Weights of a small GPT-style language model, trained from scratch on English Wikipedia.
Size: 14 layers, width 96.
Architecture: RMSNorm before each block, biases on query, key and value, untied embeddings, normalized queries and keys, capped logits.
Each number is 128 + 32 x the weight over the matrix's rms, rounded and kept within 0 to 255. Layers, rows and columns count from 0.

# layer 3 MLP up, 384x96, rms 0.184, rows 227-295, columns 48-95
[[126 124 117 118 139 136 122 133 116 122 113 125 129 131 128 129 115 132 111 111 120 137 129 152 127 134 152 148 114 124 138 139 127 144 104 135 144 125 123 141 133 135 134 125 138 126 135 139]
 [130 109  68 112 118 166 142 153 133 117 112 110 142 172 156 112 127 150 107  92 136 181 127 105 123 150 135 128 132 110 112 148 146 134 115 119 136 107 141  89 133 147 134 147 113 123 134 110]
 [ 91 182 106 139 180 164 143 144 157 161 184 159  59 164  68 138 171  85 143 143  72  83 163  35 175 112 121 154  68 120 115  69 125 120  64 129  64 181 128  95 102  96 109 130  69 118 114 127]
 [ 82 153 116 133 156 135  96 100 111 197  93 109 164 149 103 132 130 133 144 170 159 194 136 123 139 122 109  88 121 119 141 143 130 161 114  94 130 153 128 144  94  84 122  94 130 117  51 152]
 [ 55 160 105 147 110 181 148  90 123  14 182 127 143  92 173 137 183 150  96 106 142  58 154 123 196 102 168 123  85  85 112 216 177 140 150 153 131 116 174 171 157 112 115 144 152 137 160  95]
 [151 143 162 146  45 129 126 138 133 127 147 130  98 134 119 105 112  83  99 190 126  95 130 120 175 135 148 133 113  91 149 130 124 145  88 125 114 152 163 139  97 168 120 199 192 141 139 114]
 [120  94 123 124 107 130 131 129 129 114 136 113 106 135 149 153 129 120 114 138 138 132 128 133 118 136 123 127 141 132  97 138 132 140 109 124 127 136 138 133 121 109 165 126 134 139 130 142]
 [126 142 146 128 125 105 129 137 147 170  99  82 112 177 113 112 171 111 174 126 135 108 108 144 107 120  74 100 120  95  94 161 153 160 141 112 172 167 167 163 180 122 126 149 135 120 165 114]
 [117  47 109 133 132 145 147 140 113 115 136 111 104  96 135 125 130 126  60 116 105 179 156 157 128 150 137 120  87 152 128 123 163 163 139 124 127 132 154 119 118 103 131 111 122 132 123 106]
 [145 124 136 169 109  85 140 117 195 129  70  90 131  91 161 122 122  99 156 124 156 138 148 165 127 127 144 105  72 113 127 103 119  75  98  93 188 130 142 113 103 129 167 151  95 133 132  63]
 [ 71 185 111 112 114 133 120  98 132 129 117 155 113 107 143 177 150 153 155 160  99 124 127 129 140 158  70 140 146 108 144 107 144 160  89  76 121 136 116 109  95 108 117 126 105 150 131 164]
 [160 115 169 111 196 146 166 115  87  93 137  73 185 143 109  77 130 179 145 118 146 120  99 101 123  83 131 151 133  99 163 140 132 142 102 133 132 116  85 101 141  97 149 103  96 131 130 102]
 [132  93  78 152 131 130 132 110 155 140  86 200 119 124 179 139 113 116 109 122 115 214 136  72  92  90 148 132 120 152 123 140 152 100 115 182 102 129  90 133  86 168 128 121 106  96 107 141]
 [127  98 171 104 108 152 113 132 149 114  94  41 159  76 151  38 160 108 102 127 255 193 135  62 134  34 186 115 136  44 160 184 144 178 141 142 171 118 137 142 140  72 136  98 122 173  91 132]
 [118  75 122 180 210  79 150 123 155 122 156 105 119 116 158 126 182 129 122 120 137  64 169 156 179 158 116  65 164  97  97  98 143 140 101 101 171 122 158 124  37 138 155  32  83 120  63 147]
 [166 133 134 115 128 151 104 142 107 154 118 143 126 145 111 114 118 144 149 120 104 134 145 109 108 118 105 131 119 133 151 125 145 124 140 137 103 121 148 127 130 128 134 129 119 141 132 113]
 [130  94  73 184 111 131 192 227 144 142  83 119 118 130 135 126  67  78  91 183  45 158 160 169 117 210  65 102 168  99 108 171 159  77 123  77 107  92 134  97 167  60 180 158  54 197  87 129]
 [171 102 166 143 107 135 123 133 121 132  87 134 125 159 128 127 128  69 155  59 154 141 186 178 141  81 110 138 139 165 198 138 146 130 126  92  97  88 160 178 149 122 151 120  67 145 121 144]
 [185 127 190 101 104  86 182 177 111  56 123 158  82  75 160 117  78 190 116  73 137 140 158 124 124 104 145 129  63 154 136 110 139 147  90 162 131 145 138 174 125 131 183 128 143  83 178 111]
 [147 139  89 181 176 131 159 131 144 120 110 188 107 151 186  90 133  81 157 113 232 145  94 119  69 201 112  83 135 131 109 165  63 103  96 100 120 113 133 136 103 119  97 136 115 120 122 137]
 [141 105 117 165 142 145 140 252 215 111  97 113 143  86 124 103 114 112 173 116  92 166 175 155  93 132  99 100  98 139 101 130 140  94  90 155 115 122  92  98 115 152 149 128 134 150 111  71]
 [130 112 100  87 124 119 147 152 150 110  63 115 187  36 213  88 104 160 137 123 128  95 177  94  82 223 178 166 199  29 165 165 138 166 151 165 105 138  96 183  89  92 124 108 151 107 135 144]
 [141 160 214 159 112 159 129 113 117 105  87 117 185 140 111 102  88 157  90 100  82 111  64 173 115 128 108 137 117 133 129 123 143  55 158 140  74 194 131 137 148  93 135 111 135 157 119  95]
 [206 107 169 135 150 113 190 111 100  81 136 157  95 106 142 116  92 126  70  94 127 199 102 110 169 112 140  94  95 137  69 142 108 148 149 169 157 158 101 171 111 163 123 155  65 208  63  77]
 [ 77 156 185 102 108 144 183 158 160 157 158 166 143 108 162 176 178  73 133 113 150 129 182 142 137 178 132 163 131 159  91  79 151 129  99 134 101 226 142 199 118 143 164  73  54 167  98 103]
 [ 82 167 171 139 160  92 102 174 161 164 166  82 150 120  81  47 110 106 154 162 110  88 234 105 175 110 152 136 104 145 158 122 127 118 150 144 113 140  80 132 138 158 166 185 138  67  85  50]
 [103 178  81 213 119 132 140  96 156 140  75 146 184  65 115 113 143 163 153 154 117  74  80 114  34 152 120 104 121 101 208 131 144 142 131 131 145 174  73 175 151 102 182  64 136  53  82 145]
 [ 94  90 123 131  57 152 118 136 115 140 154 116 184 172 150 113 121 107 131 122 118 174 178 131 130 158 131 122 138 120  72 146 135 159 101 126 112 148 108 135 127 144 119 119 102 121 102 117]
 [146 154 123 159 140 100 176 130 126  98 185 149 111 147 121 133  96 103 146 138 165 139 136 118 130  99 129 179 136 107 155 145 138 118 121  92 151 119 121 116 110 189 174 123 170 117 108  99]
 [102  97 131  87  91 161 136 129 134 145 120 135 147 109 106 104 108 133 150 154 123 183 159 147 126 215 134 129 135  67 123 112 122 154 127 105 145 174  99 156 136  86  86 185 204 115 132 108]
 [191 143 117 232  80 127 178 195 171  72 134  75 148 109 118  93 198  91  46 160 161 133  74 178 176 155 109  86 113  72 157 138 142  99 104 145 116 158 195  86 152 111  89 172  92 150 200 127]
 [100  93 131 159 121 159 116 122 174 135 133  59 151  81  96 118 136 129  48 114  94 156 181  88 117 168 136 122 142  37 160 215 154 129 112  87  52  57 135 123  49  95 205 106  79 159 147 106]
 [113 136  92 145 119 141 136 116 112 141 116 148 147 134 165 126 106 143 129 135 142 144 111 114 133 160  61 137 145 123 131  94 116 121 147 139  96 141 139  99  90 139 112 155 104 119 115 105]
 [146 152 116 138 133 120 150 106 128 111 110 128 144 130 131 144 120 121  87 124 138 145 115 155 110 106 151  94 136 112 161 119 117 148  94 143 120 128 112 143 120 135 123 127 113 128 136 131]
 [125 124 148 148 139 118 149 119 119 130 127 139 157 122 125 134 132 126 120 127 133 127 121 116 139 126 144 125 108 133 125 147 133 136 126 120 126 131 119 112 128 121 150 132 138 127 123 131]
 [ 87 166 151 177  96  70 103 135 104 118  42 121 163 180  49  56 181  44 161  72 148 103 163  86 143 155  81  90 104 143  63  68 188  39 112 148 136 152 186 142 124 114 149  91  68 173 140  83]
 [101 148 165 130 117 139 135 135 204 133  92 103 139 128 160 124 133 141 144  96 174 177 104 103 139  92 162 115 119 127 110 154 139 100 130 155 114 100  54  89 126  45 164 103 163 159  88 130]
 [109 195 122 146 124 186 115 156 108  92  86 151 144 193 106 120 118 119 101  46 127 120 142 192 209 101 101 114 152 188 138 178 165 111 130  95 197 134  96 202 173 142 114  50  95 179  83 108]
 [170 121 173 136 157 118  96 140 177 184 179 172 120 142 133 163 130 189 136 120 108 114 191 110 107 136 202 116 153  95 149 125  98 155 107 133  95 147 168 122  10 135 193 172 114 116 130 109]
 [110  99 104 161 115  78 121 124 189 143 110 159 153 116 124 124 136 135 172 102 154 109 150 153 125 152  96 100 131 146 172 104 100 121 144 122 113  93 155  84  83 146 135 165 139  84 181 123]
 [126 182 115 187 146 107 189 102 120 143 171 133 101 147 106  69  85 136  93  32 128 103 196 159  78 157 113  92  43 150 130 140  95  53 105 105 126 100 126  70 177 126 120 173 133 183 142  44]
 [143 107 128 118 153 141 170 139  95 134 134 149 143  97 132 107  93 152 122 113 134 131 128 125 121 109 147 107 106 108 106 148 142 136 116  88 149 135 129 136 108 129 140 100 109 136 114 160]
 [166 183 127 135 167 144 108 143 106 136  67  95 136  99 152 132 126 134 139  72  93 180 120 113  94 136  86 125 151  99 142 100 189  98 131 161  55 118 104  74 136 129 107 135 134 144 141 108]
 [205 176 121 142 161 135 158 167 147 115  88 152 184 131 122 170  99 152 185 102 118 152  95 124 133 102 117 112 115  85  99 121 131 178 121 152 130 192 142 141 125 152 167 121 155 148 115 121]
 [152  94 169 154  79 169 137 126 124 113 127 109 238 176 111  84 137 117 135 123 124 136 154 118 171 148 189 121 155  73 179 104 153 129 138  67 195  96 143 134 137 105 164  88  75 127 148  57]
 [138 127 132 148  97 105 168  86 138 167 202 115 107 125  82 187  82 133  82 135 106  59 115  88 161 139 139 135 100 122  60 149 158 134 147 179 150 152  99 120 111 165  98  87 140 141 145  67]
 [ 70 136 138 107 117 191 169 152 190 144 154  50 170 158 124 154 114 129 180 126 126 172 190 106  79 169 137 125 117  85 151 163 143 168 126 132  91 119  80 117 134  37 141 109 130 152 167 138]
 [ 74 145  57 115 146 102 126 189 199 200 110 117 117 118 185  89 105 134 132  73  87 156 185  44  89 175  48 145 174 140  95 192 147 125 163 109  75 107  86 137 104 107 104 127  82 134  70 112]
 [ 79 199 146 151 163  64 134 141 175 149 127 117 121 177  86 137 190 105 123 125 140 167  65  73 158 134 133 164  96 102 107 125 159  88 185 160  91 155 142  77 102  86 214 128 156 132 180 127]
 [127 136  98 110 134 166  72 199 199 132 106 169 110 119 174 124 103  75 164 186 115 156 102 108 168 171  76 105 141 100 140  73 190 101 103  85 180 127 105 103 173 111 120  67 184 114 149 177]
 [175  98 156 157 119  59 173 136 107  68 119 131 110 173 173  64 147 171 100  58 160 116 136 149  81 161 106 113 135 130 179 120 215 142 180 121 124 148 133  83  97 139 164 119 147 123 118 130]
 [ 86 127 184 128 143 119  88  97 186 152 141  53 128  66  94 114 113 141 115 120 131 154 154 140 125  48 144 131  98  78 140 121 101 156 151 113 143 119 116 140 156  91 198 195 145 131 160 133]
 [170 165 117 148 156  88  97  83 126 162  86 195 188 105 111 140  85 182 175 120 117 122 126 124 139 106 115 143 103 147 111 135 181 140 131 139 144 125 101 108 120 117 136 107 152 145 160 102]
 [106 124  81 160 122 161 147 157 145 126 115 102 118  73 143 126  97 126 136  47 124 104 118 101 152  98 191 108 108 107  98 164 159 155  97 151 123  58 125 118  77 107 187 127 138 161 140 131]
 [ 49 146 190 115 136 152 148 115 150 119 225 129 152 104 100 145 135 113 155 108 118 105 160 144 108 107 124 148 187 120 133  88 224 137 156  96  55 108 130 148 149 162 155  98  82 133 151 140]
 [235 132 151 147 126 180 134  91 157 142 155 114 144 134 143 144 155 144 141 147 156 120  91 136 145 113  86 118  74  90  91  99 146 106 132 197 153 180 163 106  79 140 147 155 141  97 116  84]
 [132 155 128 158 127 155 104  97 116 139 101  97 145 149 116  72  77 125  95 103  83 139 129 131 114 122  90 138 125 139 134 128 182  87 178 131 103 168 138 104 152  45 131 125 132 106 120 122]
 [104  81  86 198 123  61 129 128 116 130 123  65 154 134 119 154 123 133 118 108 106 104 209  26 188 104  87 136 120 116 158  46 160 108 109 102 137 119 149 127 128  48  80 113 166 150  88 111]
 [134 136 106 123 121 104 167 154 165  92 165 117 137 122 133 142  70  98 142 125 138 128 194  92 132 125  79 130 116 144 154 105 190 195 114 126 118 147  93  92  98 170 154  95 154 110 139  95]
 [149 106 124 139 106 117 143 195 140 137  93 123 149 153 138 117 116  98 109  99 149 123 156 171 145 102 121 137 142  79 145 169 137 130 125 157 134 146  99 141 138 145 132  97 135 102 100 110]
 [141 109 140 172 128 112 146 148 155 198 116 106 119 114 145 121 103  95 109 157 161 125 111 110 115 180  97  65 158  95 129 100 184  80 111 117 101  88  82 120  89  99 157 180 133 132 117 116]
 [129  91 173 122 149  89 176 151 101  85 116  78 170  62  94 123 188 139  76 120  85 194 128 155 184 111 112  89 143 104 106 185 140 137 173 112 169  93 102  98 134  88 116  82  56 199 159 109]
 [150 130 162 167 147 171 143 141 126 119  82 136 131 133 125 138 124  97 101 165 144 155 108 159 149 116 152  97 187  87 110 113 130 134  72 153 128 129 121 115 158 133 122 122  90 103  92 136]
 [129 119 129 119 131 126 125 132 138 132 153 132 114 121 138 122 118 134 137 132 133 126 126 135 137 133 128 120 133 127 142 127 134 137 143 128 117 127 122 111 124 130 123 130 124 117 111 143]
 [ 83 154 153 102 102 133 137 133 138  53 120 190 130 118  80 150 114 134 140 108 122  90 170 154 134 143  67 105  75 103 180 116 187 144 107 103 139 105 148 112  82 117 144 162  97 139 124  71]
 [ 78 224 135 160 140 195 143  46  65  72  91  92 111  72 123  90 131 162 131  74 133  54 210 192 204  93 112 142  86  67  97 133 119 159  94 181 218 140 174 118  65  85 110 136 134 255 145  79]
 [141 170 136 151  85 151 148 137 146 120  98 133 124  91 163 136 110  99 106 115 132 170 120 125 103 165 101 154 156  84 161 103 162 119 109 138 122 190  69 142 119 122 130 141 119 119  91 119]
 [150 139 129 147 117 131 140 147 118 134 133 123 146 105 151 116 121 130 101 150 135 129 129 126 120 144 135 132 137 119 103 113 143 146 131 152 152 127 132 151 120 123 143 126 121 117 147 140]
 [103 131 113 101 107 144 123 124 145 130 142 128 163 122  82  96 134 116 129 105 133 154  90 155 107 175  81 111 154 146 152 106 134 115  80 112  91 120 104  94 166  97 135 141 132 150 101 126]]
# layer 3 MLP down (transposed), 384x96, rms 0.0429, rows 227-295, columns 48-95
[[133 126 118 131 127 123 141 126 126 135 136 116 130 125 140 118 120 125 124 125 129 123 126 115 133 127 129 126 130 125 125 128 139 132 141 134 129 128 130 125 128 123 129 119 126 124 125 134]
 [119 108  90  92 154 112 106 109 164 118 161 137 142 160 108 122 139 165 136 123 117 140 119 130 153 133 164 131 152 137 111 118 107 111 124  99 163 118 116 121 143 139 125 129 124 100 152 134]
 [ 79 138 134 114 162 178 118 117 156  44 194 178  61 143 138 131 126  89 136 142 129 110 185 120 197  63 139 182 112  31 139 144  75  78 129 178 126 194 172 172 174 180 119 206  77 200 157  74]
 [175 139 130 146 179 118 141 135 149  74 109 134 123 102 131  83 118 143 190 126 143 150 148 159 126 123 174 112 127 128 151 120 111 147 128 116 124 117 136 134 110 116 126 119 146  81 115 135]
 [141 144 155 102 162 147 155  70 100 170 124 125  93 193 152 108  86 178 214 128  88 116 105 173 142 121 117 182 136 103  56 194 132 154 108 155 166 110 126 174 110 196 119 146  77 171  96 166]
 [156 128 103 112  93  78 164 154 128 151 140 147 130 169 121 141 130 132 159 167 146  70 130 129 121 173 152  64 129 108 136 108 128 128 115 129 114 112 136 109 168  86  59 148  96 121 129 116]
 [130 125 124 125 117 124 118 113 126 104 146 124 138 136 129 139 129 127 134 128 123 140 138 120 121 132 136 115 115 129 145 145 139 128 138 136 105 125  99 148 126 114 131 114 128 118 121 110]
 [150 174 116 163 176 144 132  80 147 141 158 160 109  65 102 152 183  85 125 136 143 117 136 121  97 146 146 152 165 109 106 143 178 133 114 124 110 112 138 146 152 130 130 118 104  64 115 159]
 [144 163 109 136 142 160  81 127 111 111 120 145 116 119 126 171 150 132 128 113 113 101 114 147  91 135 143 109 172  83 158 118 105 151 136 148 129 118 133 156 143 168  86 110 130 113 135 144]
 [ 78  96 152 167  96  53 125 125 105 174  86 104  98  98 119 163  73 165 165 127 139  89 116 115 121 118 180  97 148 139  87 112 162 108  97 119 177 137 152 104 127 169 139  95  74 108 128 126]
 [163 169 128 107 144  77 116 100 119 127  91 160 107 123 106 146 155 125 156  68  80 102 122 131 144 113 187  86 137 144 147 115 102 121 138 138 192 135 111 103 122 156 111 131 144 105 110 128]
 [110  98 149 159 113 137 138 121 109 141 121 117 151  92 136  58 136 111 102 136 139 126 127 127 102 151 128 146 170 121 155 100 138 121 124 150 119 174 113 121 157 110 121  96 120 127 152 196]
 [ 75  92 156 102 136 138 120 126 122 136 165 112 135 158 115 127 146 210 142 115 126 154 131 121 144  86 122 101 132 154 113 171 129 134 135 127 155  88 117 137 106 152 115 135 130 102 117 157]
 [156  56 234  94 116 104 137 144 124 166  96 197  96 122 100  93 175 150  21  49 199 120  91 137 116  49 182 154 136 113 180 128  90 110 185 163 138 162 148  62 159  86  28 103 118 178 122 195]
 [116  99  39 211 189 168  82 154 130 117 164 166  63 110 165 163 148 211  99 178 202 131 138 179 181 105 128  41 180  68  70 154  96  95 125 144 105 145  45 122  62  68 128 139  86 141  66 158]
 [129 132 118 112 114 132 119 117 109 134 131 127 111 145 104 143 105 107 131 134 139 141 117 139 125 123 130 109 126 148 141 129 126 147 111 127 122 133 109 128 138 145 119 109 106 114 145 106]
 [142  53 137 111 106 107 119 168 142 124  80 158  87  94 126 145  88 121 134 121 114 178 196 212 185 132  88  80 113 143 100 110  95  92 116  75 141  97  71 156 141 160 109 173 151 111  73 134]
 [168  89 151 139  50 139 127 163 100 155  76 188 208 105 153 205 173  99 160 110 110 169 140 249 102  95 112 125 128 214 184  61 186 191 129 103  74  59 142 120  88 112  87 102 118  55 126 124]
 [130 131 132 129 150 108 177 133  68 142 137 114 139 116 177 118 112 109 141 134  91 134 103  82  75  65  95 103 174 127 114 130 150 108  64 129  99 120  75  76 120 111 126  86  61 145 139 103]
 [167 185 118 119 132  96 141 129 162 141 123 135 171  85 179  91 118  88  73 113 127 146 143 114  28 192 190 131 120 155 198 114 169 206  66 187 147 147 132 255 147 153 119  95 156  72 121 126]
 [122 117 114 122  97 142  83 137 125 161  85 169 100  98 182 127 176 110  95 157  75 142  97 179 194 144 146 131 172 136 136 130 145 131  75 144 130 136 123 113 212 161 123 133 149 115 120 166]
 [123 139 105 169 185 138 124 167  90 105 168 139 126 101 144 127  71  99 117  82  91  95 118 185 146 129 181 190 138  41 110 150 119 114 131 161  89 141 170 126 141 174 132 150 103  82 193  42]
 [136 171 121  91 105 189 143  70 135 124  99 161 161 112 135  96  82 155 168 127  34 107 178 121 121  78 106 172  80 132  73 111 132 114 115 120  67 136 151 166 110 140 116 173 205 158 128 163]
 [219  87  78  68 101 133 158  89  78 135  64  71  33 151  94 126 120 179 101  97  76 145 220 123 180 126 161 100 105  95 117  35  86 124 171 124 108 217  32 225 155 132 121 168 110 156 112 149]
 [114 132 111 151 134 125 179 139 192 148 113 113 118  99  95 161  98 162  95 109 107 128  64 180 126 143 216 202 155 224 181 120 166 182 197 155 159 176 142 169 199 117 163  93  83 103 142 176]
 [ 63 105 160 153 136 101 148 138  87 126 160  61 110  77 121  97 136 129 117 131  91 153 140 142  71 143 149 118 132 118  98 135 115 127 132 185 110 121 107 158 172 153 120 145  85  74 100 150]
 [ 99 142 103 196  82 130 149 114 238  66 140 151 149 127  74 144  66 176 132 208 124  62  91 100 127 140 165  94 125 158 138 123  71  56 143 159 174 186  86  95  97 212 133 136 182  46 112 123]
 [138 128 111 107 122 120  88 129 110 183 176 170 152 144 135 124 148 145 143 115  97 138 136 135 105 117 113 125 136 127 141 153 107 110 141 141 126 136 151 128 126 121 117 141 173 101 132 107]
 [122 134 131  89  98 116 170  94 133 154 207  80 108 171  93  96 153  91 118 153 116 123 136 150  85  86 145 145 134  87 135 137 127  94  73 116 113 142 117  90 127 186 155  84 168  78 105 138]
 [157 166 132 106 165 138 166 126 112  92 131 108 162 102 143 125 133  81 147  97  98 152 169 189 133 142 140 143 128 147 160 120 125 134 138 154 105 121 133 131 111 156 111 112 122 122 136 119]
 [121 152 101 148 100  80 152 187 134 121 119 226 133  98 112 130 184  14 234 246 106 176 136 143 116 166 171  81 184 135  88 136 118 117 100  73  87 158 189 147 120 164  79 107 179 142 146 166]
 [ 84 152 146  71 146  73 165  53 169 134 174 139 165  88  73 119 148  85 138 129 144 116 129 129  47 136 110 152  83 176 139 100 109 124 149 140 106 122 150 183 157  84 143  70 128 139  94 120]
 [114 145 123 128 104 139 130 145  77 142 131 150 184 157 126 143 130 142 170 122 115 157  93 154 118  96 105 132 124 115 150 172 125 139 130 123 121 147 107 113 113 121 175 153 131 117 134 119]
 [108 118 115 132 110 140 138  87 111 113 118 115 136  89  93 139 118 131 133 150 119 153 131 116 111  94  96 144 145 150 121 102 113 111  95 110  95 137 131 122 127 120 128 148 127 125 150 149]
 [129 138 140 132 123 146 144 138 118 138 126 124 128 126 121 134 124 126 133 123 110 122 124 119 124 131 137 115 131 124 112 128 124 121 133 141 127 124 123 107 131 118 126 125 130 124 135 131]
 [125 116 182 132 112  81 168 121 136 107 104  80 167 122 137 171 174 124 155 153 128  83 121  87 126 167 186  85 166 124 134 105 182 133 183 122 183 114 151 123 126 161 107 175  86 111 128 115]
 [150 125 117 131 109 198 134 139 120 109  99 131 121 157 148 123 146 144 103 165  92 101 138 144 162 188 129 141  96  92 113 118 122 131 121 134 111 125  74 132  57 167  72 102 190 115 105 136]
 [ 88 133 132 127 114 146 140 158 133 101  98 149 179 181 103 150  90 139  76  92 143 199 143 123 201  94 144 135 160 184 166 105 128 107 123 226 105 216  98 189 155 129  83 107 141 101  86 140]
 [110 166  73 163 106 114 129 164 105  95 114 234 122 124 134 151 140 197 150  96  72  87 158 121 199 123 138 125 108 124 155 169 160 167 123 145 167 148 111 115 139  98 122 144 172 147 152 171]
 [142 119 172 124 105  96 140  81 120 203 119 107 116  84 154 167 135  86 132 110 136 120 127 135 179 140 116  83 124 163 130 146 124 143 143 141 134 114 153 129 132 124 107 129 138 208 123 182]
 [ 94 183 167 149 158 156 121 153 123 144 152 129 163 184 148 113 117 122  95 139 114 113 153 130 127 182 108 106  94 177  86  80 139 147  77 129 115 113 122  91 206 116 188 102 152 114 103  78]
 [139 133 138 112 151 151 146 147 106 149 137 151 108  89 161 122  76 126  93 126 117 125 151 155 141  66 143 101 135 110 119  98 147 131 134 110 144 142 139 124 106 169 105 111 117 116 118 172]
 [150  91 129  49 148 115 104 154 104 139 153  74  98 127 107 135 125 134 137 155 138 107 110 111 107 122 150 107 121 157 127 129 156 136 139 189 140 143 105 158 133 112 136  95  99 150 128 126]
 [156 165 156 135 133  94 148 143 108 111 161 141 114 124 115 135 152  85 195 122 104 143 127 182 117 104 128 161 146 155 127 129 158 120 179 130 136 149  81  91 135 115  71 151 140 139 147 110]
 [ 33  75 136 147 158  97 121 115 150 132 184 103 112 104 149 166 119 142 201 201  95 215 147 124 140  98 109 100 128  58 129 127 118  95  49 139 186 127  69 160 120 112  45  79 138 135 109 111]
 [102 158 159 149 189  90 150 148 146 223 138 143 125 167 112 130 144 119 121 101 158 160 131  96 181 142 126 127 185  87  84 167 139 144 154 160 111 134 149 130 120 129 107 138 117 115 136 151]
 [157 173 122 148  98  77 128 151 163 128 129 167 183 116 103 138 136 122 132 119 109  66 141  98 101 148  77 140 142 162 124 136 155  96 109 130 126 130 115  82 137  43 107 158 138 146 127 152]
 [ 94 128 120 115  66 103  87 129 165 205 176  90 191  90 130 136 162 151 132  55 197 132 155  48 110 128 145  97 121 113  66 165 180 168 215 115 171 151  97 228  88  82 105 163  92  53  54  74]
 [160  65 114 125 121 168 142  94 101 174 193 125 125 169 122  65 189  91 190 204 104 152  98 124 105 182 179 155 136 114  73 163 145  94 141 117 109  97 145 145  64 185 140  64 132 133 151 150]
 [107 160 141  89  74 161  95 185 124 138 155 163  63 115 132 116 127 124 129 110 159 102 101 140 111  64 136  68  47 135  82  88 151  76  79 128 178 134 164 153 112 121  96 120  94  82  84 146]
 [ 34  71 122 135 140 129 103  94 105  71 187 123  51 145 164 121 117 127  84  79 138 144 141 114 105 134 139 105 110 109  97 112 160  91 155  93  66 104 137 185 154 217 127 139 138  59 130 203]
 [165 107 106  98 120 112  89 140  91 130 134 108 137 115 181 146 143 120 100 159 160 198 144 137  91 110 147 169 186 117 144 132  97 119  94 109 107 188  87 139 133 142 144 122 126  94 156 149]
 [118 131 161 109 145 141 116  81 159 145 149 124 110 130 148 156 163 117  98  88 148  76 111 155  88 130 168 124 134 125  92 131 107 133 140 148 152 118  79 129 145 123  89 153 137 146 129 127]
 [122 112 104 116 127 204 128 110 110 113 114  73  66 131 111 118 131 126 143  95 132  87 122 130 167 160 185 147  97 145 140 128 154 154  63 114 138 117 101 113  89 154 108 126 160 112 130 117]
 [ 99 156 153  86 140 127 104 149 100 157 199 137  96 133 132  98 153 168  85 105 147 171  93 127 151  98 156 118 119 148 104  78 123 111  40 159  81 103  73 137  78  99 128 176 106 112 168 179]
 [138  78  88 133 117 138 149 135  88 165 118  97 121 137 147 136 110 159 171 141  89 137 135 140 105 142 121 157 116 138 127 141 100  83 133 167  99 149 120 115 117 135 157 117 113 138 115  75]
 [135 179  90 180 119 182 124 116 159 112 128 181 161 124 132  87 101 161  97 144 107 122 172 113 124 110 151 126 139 171 124 128 123 114 123 134 122 128 152 149  99 114 104 127 146 107 114 149]
 [136 197 100 161 126 145 174 107 116 179 162  25 181 127 108 160 118 120 154  81 180 204 178  65 137  74 198 128 141 114 183  50 133 106 142 129 190  89 197 206 162 115  62 112 124 114 121 152]
 [158 119 139  99 127 139 139 118 138 134 145  96 135 118  62 143  95 105 144  69 106 193 122 118 123 106 160  57 169 136 102 132  97 109 134 171  93 145 126 136 136 131  63 113 115 107  82 148]
 [148 129  88 134 121  83 138 135 104 139 141 109 111 119  45 114  72 174 138 100 109 137 131 182 150 122 167  99 149 117 101 139 125 131 153 195 148 134 108 138 126 107 128 143 115  96 107 129]
 [126 120 136 143 173 128 125 153 120  98 120 134 142 170 165 126 101 138  84 163 109 119 117 103 201 172 112  93 157 118 137 104  97 116 109 140 119 113 139 154 104  40 131 156 168 145 152 142]
 [123 113 109  76 152  98 182 112 160 181 105 219 160 134 101 125  93 107 180  91 145 135 136 151 127 120 160 142  67 142  94 100 178 146 170  86 106 167 146 132  92  83 108 207  92  67  59 150]
 [131 128 139 113 124 130 136 153 103  74 154 169 132 104 113 139  85 159  94 124 106  75 142 132  99  78 102 125 181 109 104  87 104 119  97 131 127 113 132 129 122 151  75 117 153 117 129 127]
 [119 120 141 142 111 136 118 125 122 130 129 125 129 141 125 117 116 134 136 129 120 142 128 132 125 129 122 135 133 138 122 126 121 129 128 130 127 118 123 127 132 121 116 116 124 127 126 128]
 [119  96 127  73 106 103 127  39 115 165  99 114 187  90  77 148 182 132 172  66  72 106 197 205 102 154 152 127  76 164 186  98 114  46 131 169 179 149  49 127 133 148  58  97 155  87  46 149]
 [ 73 182  60 174 149 174  99   0 169 129 109 158  77  80 187 134 124 162 186  83 106 134 222 185 130  97 147  94 255 113  81   0  97  82  78 139  97  93 232  72   1 216  74  56 170 154 144 236]
 [122 113  93  96 156 174 126  94 115 180 119  95 135 138  94 158 135  71 146 117 104 111  89 128 141 113 154  97 134 131 141 181  82 142 165 108 181 156 123 108 125  96  73 130 115  70 143 138]
 [117 112 120 127 121 138 120 109 130 129 101 131 134 141 142 112 118 138 123 124 127 136 145 122 126 125 111 132 165 127 121 116  90 127 123 127 145 123 130 145 151 131 124 117 107 121 128 108]
 [140 131 133 100 131  86 146  81 133  92 214 172 133 111 104 145 123 114 130 132 133 162 123 184 157  96 154 133 133 172 129  94 124 136 117 135 182 134 159 134 137 127 109 112 129  85 110 118]]